Weights of a small GPT-style language model, trained from scratch on English Wikipedia.
Size: 9 layers, width 256, 31M parameters.
Training: 429M tokens, 3285 steps.
Each number is 128 + 32 x the weight over its row's rms, rounded and kept within 0 to 255. Layers, rows and columns count from 0. Numbers have three digits each. The size before them is the row's rms in percent of the matrix's.

# up: layer 6 MLP up, 2048x256, rms 0.0776, rows 1952-1998, columns 192-255
# down: layer 6 MLP down (transposed), 2048x256, rms 0.0716, rows 1952-1997, columns 192-255
up1952 076:192155086089132132129124135098084138134161071086094115177149149145124158077141163126142068126123105088142143143136116050165090116137143139097172107123141186137066133098156179125160124106150151
down1952 060:177088155132093081174112130131169113105142136149163170119050119096159093193089113161130122106120130120125099092122157145154154088114117079150127123082106160114116113099063133147117140123158071
up1953 112:086155061149059117149072123130154149144176110102071144128087137089180115115176062113129089164120073062128135167165109108105103145094107204118103138099148121093100151088099127110153129202174126
down1953 115:106113081091090129104087122103175190083149140101127140157128160150087127085102097123138080130161113106149141139103097121175122140104124100148121159133133081093138130189157175165152101099103107
up1954 064:177117124160111138097117134090126127135166062156126072159141165164146188103142155089130104122168134147174161142125105110116118129123151167104143073141142180104073154138150155101137161112126152
down1954 058:193101111150095108107093084151077118119100125141124136104138112190090129122116074112108118122209119170137131139102165143138073095104149116096111157215130078084092133185136087141093061126192115
up1955 099:103152159122107163111097194115162082113117074118127148124139209103160195090140159148152103151113108075138122134152108150180152098139143132130165075121186123166071147079104150105109099128143123
down1955 098:086125087141106115146100153080137062160149120081107137128172175178091109123124101141166150101131136135096129033089113181167167133157145153152198132192119112116147170140111170157070155100163227
up1956 065:157147095112091139144141154105125122121183049117076106115152148179138197057122171131092098111134101107124169149152114077142106134055120134135140121078129146100077162123121134111125125140146110
down1956 062:101145108150118136143129145211189102133124110148134096135150193141110101093082147129116102162083092119156128133076095153093143110165136159129125137114105124171113121142187103131164165195114101
up1957 063:112154060084098139127079119097136163151134133130128113171134149139100138106112151086126100127115093142158166153144127086119123149108156164124129076122144118108067155099128117087134144139181164
down1957 057:124106149086134145121154110124116118136128187087096135102116166112162102215122146152113145115135126128169087110166125204150162097176055164093114118177128127138074170135125138131121106192154144
up1958 103:105081125088119111125169151103105147125128112105069099212134145175126101099148124128124115126146115123119133109137161119102102093150173159123135096152120136158102095091088099124117135135134104
down1958 101:159176172103150156142089069146112074120194119108088134058122140153141138144191115194137099057075129106158100082118179130166166123120148107059129115104165168122080157128106165155119164104112139
up1959 094:138091152090174076108166131117170182157140128152114099127134127124091184139119123181144128135179122130161138150084083100062089151162092143074098036184144121125112121084125094085148152120147150
down1959 098:122125076156091144139152116140147140138160111130149102099175052172068086148093153076152106064138132159175099119111121095111106163164150090150083117114107159132180164174149066127120157183106103
up1960 109:108147111087085090107135095151096157119193000077067146132145145176186117135116159051104106161138149099168148078135185123121090185129125140117176116172119112092099119107170080090170135120122107
down1960 106:108155104074159174167085111099124101186110137124184133102119156134088080160194128135153108056047150148104151109092140169144143124087119127095137129094109032108214099142159144100148077183116105
up1961 059:172135108127110109104116132121065189165157106109098101133116174152130156096141145115112099152154124129143181122158115102122121149070078193141165109122146114119063154118120131128135117146197147
down1961 046:156110151166062086146128106114134156138133201146135110145158209150150146187099157133122085114162105122183162062158087130114201168189105149169095132139142125078097120126087107122186137122128115
up1962 091:143110152139145087110146146098079126129128059117151143123126169049126117139081106110124129181115123091121136132074143113131137157095118131123097154149131111123154144132153094193086142132130135
down1962 092:139115156122126102164127166140148135091147119098119150156122178124130124134132126142087101095162129116163091189160094199142110142175093142073141112096117141088246144144114189134074109085124116
up1963 063:159131069111105134127114144115124182165138092134124094188183140142099202070187128113102105138153137097134158121135126088173105140120171216120099084162154174088071149112144142140117147159129154
down1963 061:131129144128168155148127107164128174100183115086141098147103115150141064059097166130125090093153111169152157062113101115151130147147133105186092111106137137136153140123096092098091137124119095
up1964 104:151177097103154118025118112104106155160127120076066075160134157133135127128113135165101106121102063101089247113113124141164138152093108180161166115120143144075139188124122167071169121162161159
down1964 103:132164127151133167086151191163096125168145181141119121147180111116092152133141117118121181133173099099101148116066131167145134092161132141091172167111153118146054097126118114100117106114097105
up1965 105:192111118118049156140066146140091115071126167174141121156136147107167129079098112119084102178078095090205130171171174100133119048042135145088123069157097119131102175119074151095059126168162114
down1965 102:144083182150117150165123158101088098038094174113172127176114185087143177153082107144180145153121132125107109143120150134185176083123128174101084109137067157079129136142123163117125128102140205
up1966 093:171185097164132119115124121070127140123165129170097107087162111118112146069110122132140149148134123146155110135179169134169095147143112126109131120124170159137120180113103163132120123117143107
down1966 089:137153115113058070149087136202076150143103188116107118111214156134121128198110095126118154128103137181182170078096119149141190144102118155109153149104102122131162118137128106112097144107152083
up1967 103:148167129122095135087093174076127169121161168132137126141186137142166108124139127154122140070153170113102143178121113140177140237084177163153132099126115079124131162097141197079119107085126136
down1967 107:132123234141122100094096104098117119099088157135134145110214137120160136138080102108089128157119207139102097167170119089182110150126157126121138075129104121122097169100081125182137107153184132
up1968 088:104081124127125111163123148180130124177111077130104115143122121150128095142147105133105165203086065100160133156140086111078143105145158116093108075155179084182115172116158122153176120140140068
down1968 093:136136149171104122116075150134137113108134127123098095114147192152109088108090183101121104123163135166086135135060083109125138079185128106123150171116077143139215145126113080063118179189082147
up1969 080:087110127168133117127112164101086109196127118196031121135073129072122172140193158170096152156197171071205090141125132165116135109158122137134164097151150078196091118046179146086152117183118146
down1969 087:161148076118114070164122127088171161149095164117143070136111129141132113087082171082190099093088114133119161132136103168033167195069131088164144134079115157129200178206100123160128133143118118
up1970 114:178140147052116070081121147109137109145163132141150142123178114120146209129116178124144083149105172113141173212194128141194125132116131138101126093124162129166109123182093119119148099124116151
down1970 116:155143162157137119150142114097154091189081177131165173169145102096082171124150083152168164157158177110090136091100089175144169136177135111155136077107150097109067109093115186135138112066155088
up1971 093:171077169141117156122157142109129110071126136107137107172153164133172153140165089104133157108127189125109230102131066137111076173119107200119188092095104153153115145171152133152161155135135075
down1971 091:097159123095092084145108161079134161097073085128162103118071156155166137109207116085136049098130096161156147148101122134115157110132144106144106112125054148112143100077187108124134194142113104
up1972 101:126128098118133117156162122084151123113134121069125086143117165157147161120166101154170096193130106132125099141177100079077166125118137142096159050139165114074124136156096180142165112125168183
down1972 105:090198158097156091120096087140148189108202150148118116147093122155094104103124156127139150121136101126123128110077125103125132173149066204140088144113138105134140147154144150091157175150124081
up1973 115:151112129135125071139139121159114165107166166179149087134104098166111118111141147200103111136170093130122132131112054069132115153150170100188049104109100186156117172099168148091134127130121144
down1973 119:137137145082163105151160175121121126109113134152083116145148139089101146119150148220126211125153148124131162210104136095124139153079153031120181165064086126116122155135115115076129093104156121
up1974 082:118118164121134169070131115127161131157188064113155098138091171102100130043141174141175094143166107131081235094151141118131078151136081148074127110108135159137120123127134118163158117087110138
down1974 076:099145171157087141139212138116093131066136087165114068109131064144110133094115153122134091107057057084164100115133106107144109168198123125090142119157090185100094130147196104099119101126146102
up1975 102:196109116113133111123126120082061140128130092115124090111148123148139169118152134159108112140109138099118103208118162135122096185100155158125140155112133103152134150073148081115148143169161107
down1975 105:032124141086120151125192134138108069164080151095121154112087144142148166196154088101098155128158117146168126162165120162093161114117129134113135109072094105115119132123157165121164078116100113
up1976 119:130107153099089105042121132128098114092166157172127091128136153114152130135129152110089141155107082076100159124116096117093138152091180131112103083121160124112120190146130136081115117159140137
down1976 114:160085148147141153156152162123116106092166176131137081139147057122117140190145115139180133105175066050119168102108164158105132167131135069129090184161124068103099137133182117154099101054145167
up1977 106:098111084144139135171084118084118112138108094163115109089103095139167089118163198079151126102116098148135139167184127113116111168112125133162154154147179136144131167103140139100142150108199099
down1977 106:111077171128140114164078173077140125094051132108150112181119126198140105166151120150091129082189150170095071143132171086122149096130114135109135181115102139134141149130138112138204129153115162
up1978 106:101161099082043149160140156107105125121164151138065148121128169116120134129111126168074124138151131109150080183104161019090147104106150104101150135087161117161129193111163136112184159138166081
down1978 107:070116128133127112184159166134117158163146143230112118099117104202127096167124160195136108116096145116117076043104108128102119084119124108129136127194153069132146166140131118076171160073116143
up1979 106:174086070136113148111130146160158189150140143104135116081146167111091103073159102095086113068152205117131152145149115098138143141032148175150139113053101115118120105120143149119148157119118155
down1979 109:181125166160125127106090160094157108102138136122092158118138083130123154100128124180121108124103124106126157143151195116149091202148110102053183099167079160123086156137086152161175190132117106
up1980 102:238137110120153151108146100091139139087103138124136159193165118113130160162168122093085125168142131134067139120095061112148079094087173183109103160148126204168151146145136117153157106142108170
down1980 097:196096122123110106124138096104149124149071166127132140164141151141163153188142172079113084176160101128157068132127137149079130127143079125192128090102110109093086150157113118086122114123140101
up1981 101:117142083079085152151072126135119199180157156204118085096161106128087103060094134129140146141066139159162136147147151141185128138118134120122154155077089105141120093117112153089106102113116116
down1981 099:161140123189145132213092105108121123138159085129133118104094142128085127126051137112147095142110131146173070145131100112054153111151152136135124124154149196142066103123141155116166116119109138
up1982 097:133108104105117086076116104097140123157144136101109128122122191119113125146181120169121130182188125110132133121145165061180041101177126176113115135138082131100092083117180098101124075155173098
down1982 104:090105166145134141077161088127158134067206103152117161107089136173116102127209132146075168106124170090112127186175128136154106150121100164112150058150100091206101159055116120218102128103128115
up1983 115:132155103138117150108113138176155110160136053177129129146148177143178107149120119126108093123185126178143144113079101133117144131090114151106145139140162138158085194076141105121118157135121205
down1983 116:138105114114120115171134114095131157076124088084151090106171080161120147131114047208094116147092073149101080120105090071083182117090147105100139172133129070068157153085127081067130146153163175
up1984 106:180183093120105128081137140053180141100137068154094147135169214099152115095130165105109055117173116128044172111132148138190106128151080166105103081162094113138119099104146153122106140170148084
down1984 103:113130181150134184081144090117135055084125100094188119110213149092125117145110133106157105108122163135145136102107121157161140129101103118094177149155110126183178164146132074131105178108158114
up1985 103:152090169066151125059104121146151183079174093096097128145116133186200131151129140128136144128174092066166107182097132134147152109163152120096121129144176107136107118105171145040119116172190092
down1985 100:120109096076093171094147117166106132107144077135142188127111102143129108110133067184154143094079146133116131119095145153176135143160132128165100064137078107138187131153142128076142094078175182
up1986 095:153133138169132199140113115117154122087136059168131094144126107174154121134158131135128108165140077146145159144140118090138092127136130134091097137138151166162128101131138111174125133183126132
down1986 098:118094176167141117129140099113135084123091154108148115097104146170124130129122141101139121129148115161156077094177143097168155100150153083167177181144121070082139132130135117157073100089147160
up1987 102:115153093112141187120110159117171132106134120125107126173072164118169154107070156156110129113119132093176198103058128071094107108126156123138190141142154163110111137092107177120148207147159077
down1987 107:089072153121139215140088083189199142098134136124135123119102170117125103142064092150176099124118101142089127110087088130116078122142126153150116122132179109166159152117117132137130114147108148
up1988 109:146082080132112095112110146158123113166149153078169116114183140161212084150205096066140104141175087105129230192128087120176141089126144153122157142163122120077123157109060101176184156110142162
down1988 113:132098154124177095105144181089094097068169109139101101140170113128126197103100091157082101101142109134078128155156144131156131121079115136078084123126167150159149125158102126104134103188102175
up1989 118:109101172167069177119126151093159128121153144111100159148143119111098176165150100126102145187156123112166104169136062127233100117128118106128130120149249182148117166054098132116158110122129189
down1989 107:132111163136069122101161102134155094101057089158124126144195154126118110140065110142118125142154112119144062137063111102155116100111017107187133132154129138150081127123125144140135161144180148
up1990 099:145144128123109150104064144094115168069120145136145141127135128086108158105135161131082074120124091138108201130095105112101044139079132132092125123090174177154083158071140144187136176144205166
down1990 098:129102071098199105123091161136132144098122145082152124152120102101105089112057155143139125083142120156116130092113114175156148096107103151092123129129138103097097140134147141154158127162101102
up1991 101:091156079158097079129096116132087153137102126141091094126107128177085224149130109164115091092101085113086233099196162121114108118133087132131130067151145130145101119127151139113092144133135140
down1991 110:136114078124186133143107103094133152088168169218150112199071173149158105150169120137150092120162156148110112138090143141143093167105093086089051139123053086057090151100136148122162107080112111
up1992 106:146181142156098117058068128087119112113167086150137142139110139153198164141143148132158057090115132085143151168108099112129120123187128143138111080196112153072128171124107155081173093131102165
down1992 113:168100110088089135084123147141125152122151072153185140160143142116142068133101145154113115099078134098135108072083176075107090136111145138086108177164125137172125165142103112090069180158125093
up1993 099:102123157136052175141096111106074179121137112164117121171156124158115167091113184134149133169158121109130102132130110085135062170146135169072104126034139119128122144085150106116101199141150078
down1993 102:097101172096108132148098153116102188103102083155156154130128107134122136179075154101139159087100115131185113160187088146120156148094142123078126148134121125100125143130122114114115084165088068
up1994 098:120100070100033062141132117089145127172083119161087126121142212178173117143088118108113130158126120074141181195124128135109172146170144144164116067153094170135119122085139164045164108165117144
down1994 098:142135088125117111170109089166172132078094141098109119159197120122135194142125086115102152051109133141092160131090087137118132124098091102196126085224131149102117140184140143112199169101129162
up1995 105:173151078156092116115149090100159125127107163107084113143155162175175152144137128098125104114136162078103135147171059155151159126135108165157073101104125154123109139142082175039144122116149130
down1995 113:123132163110150088119212095179141075125142122115174107096095127123142184207127155114097147077121093138124134115113102119114110093159125134100114202104117086164147155075152074089194143067101137
up1996 110:130104125140078128075125113119032116101119121101147074204172104131151096099170125128147160113173076111098140146102187129109118132076120126154177087079156143163121169153076119110130152133163125
down1996 111:110116078137173111136115144148097119156080161106085098133142057132077122150144129079151108113168110128081128079101135171124139124078091087140103164132118126156130182116124059081110158089138147
up1997 091:101113111092162042104149123106153173111194071134078086128153109125191090057149111123158129158138136105132107154162157137125133128156084126118131097091201117113110115130179110156095177108149095
down1997 094:112137111132120156152150165138198083098127117123144120092129132146097095127123143148171061015100127121145120124134063138109114083179156103146126145094173067101243132192085168165106169116111093
up1998 108:112100098133133176129139152163129205137135136120110092086146096096076108138117137089128116128150065111129155169167140134158096110144098131154098090152168125074108114108137142081142127105179126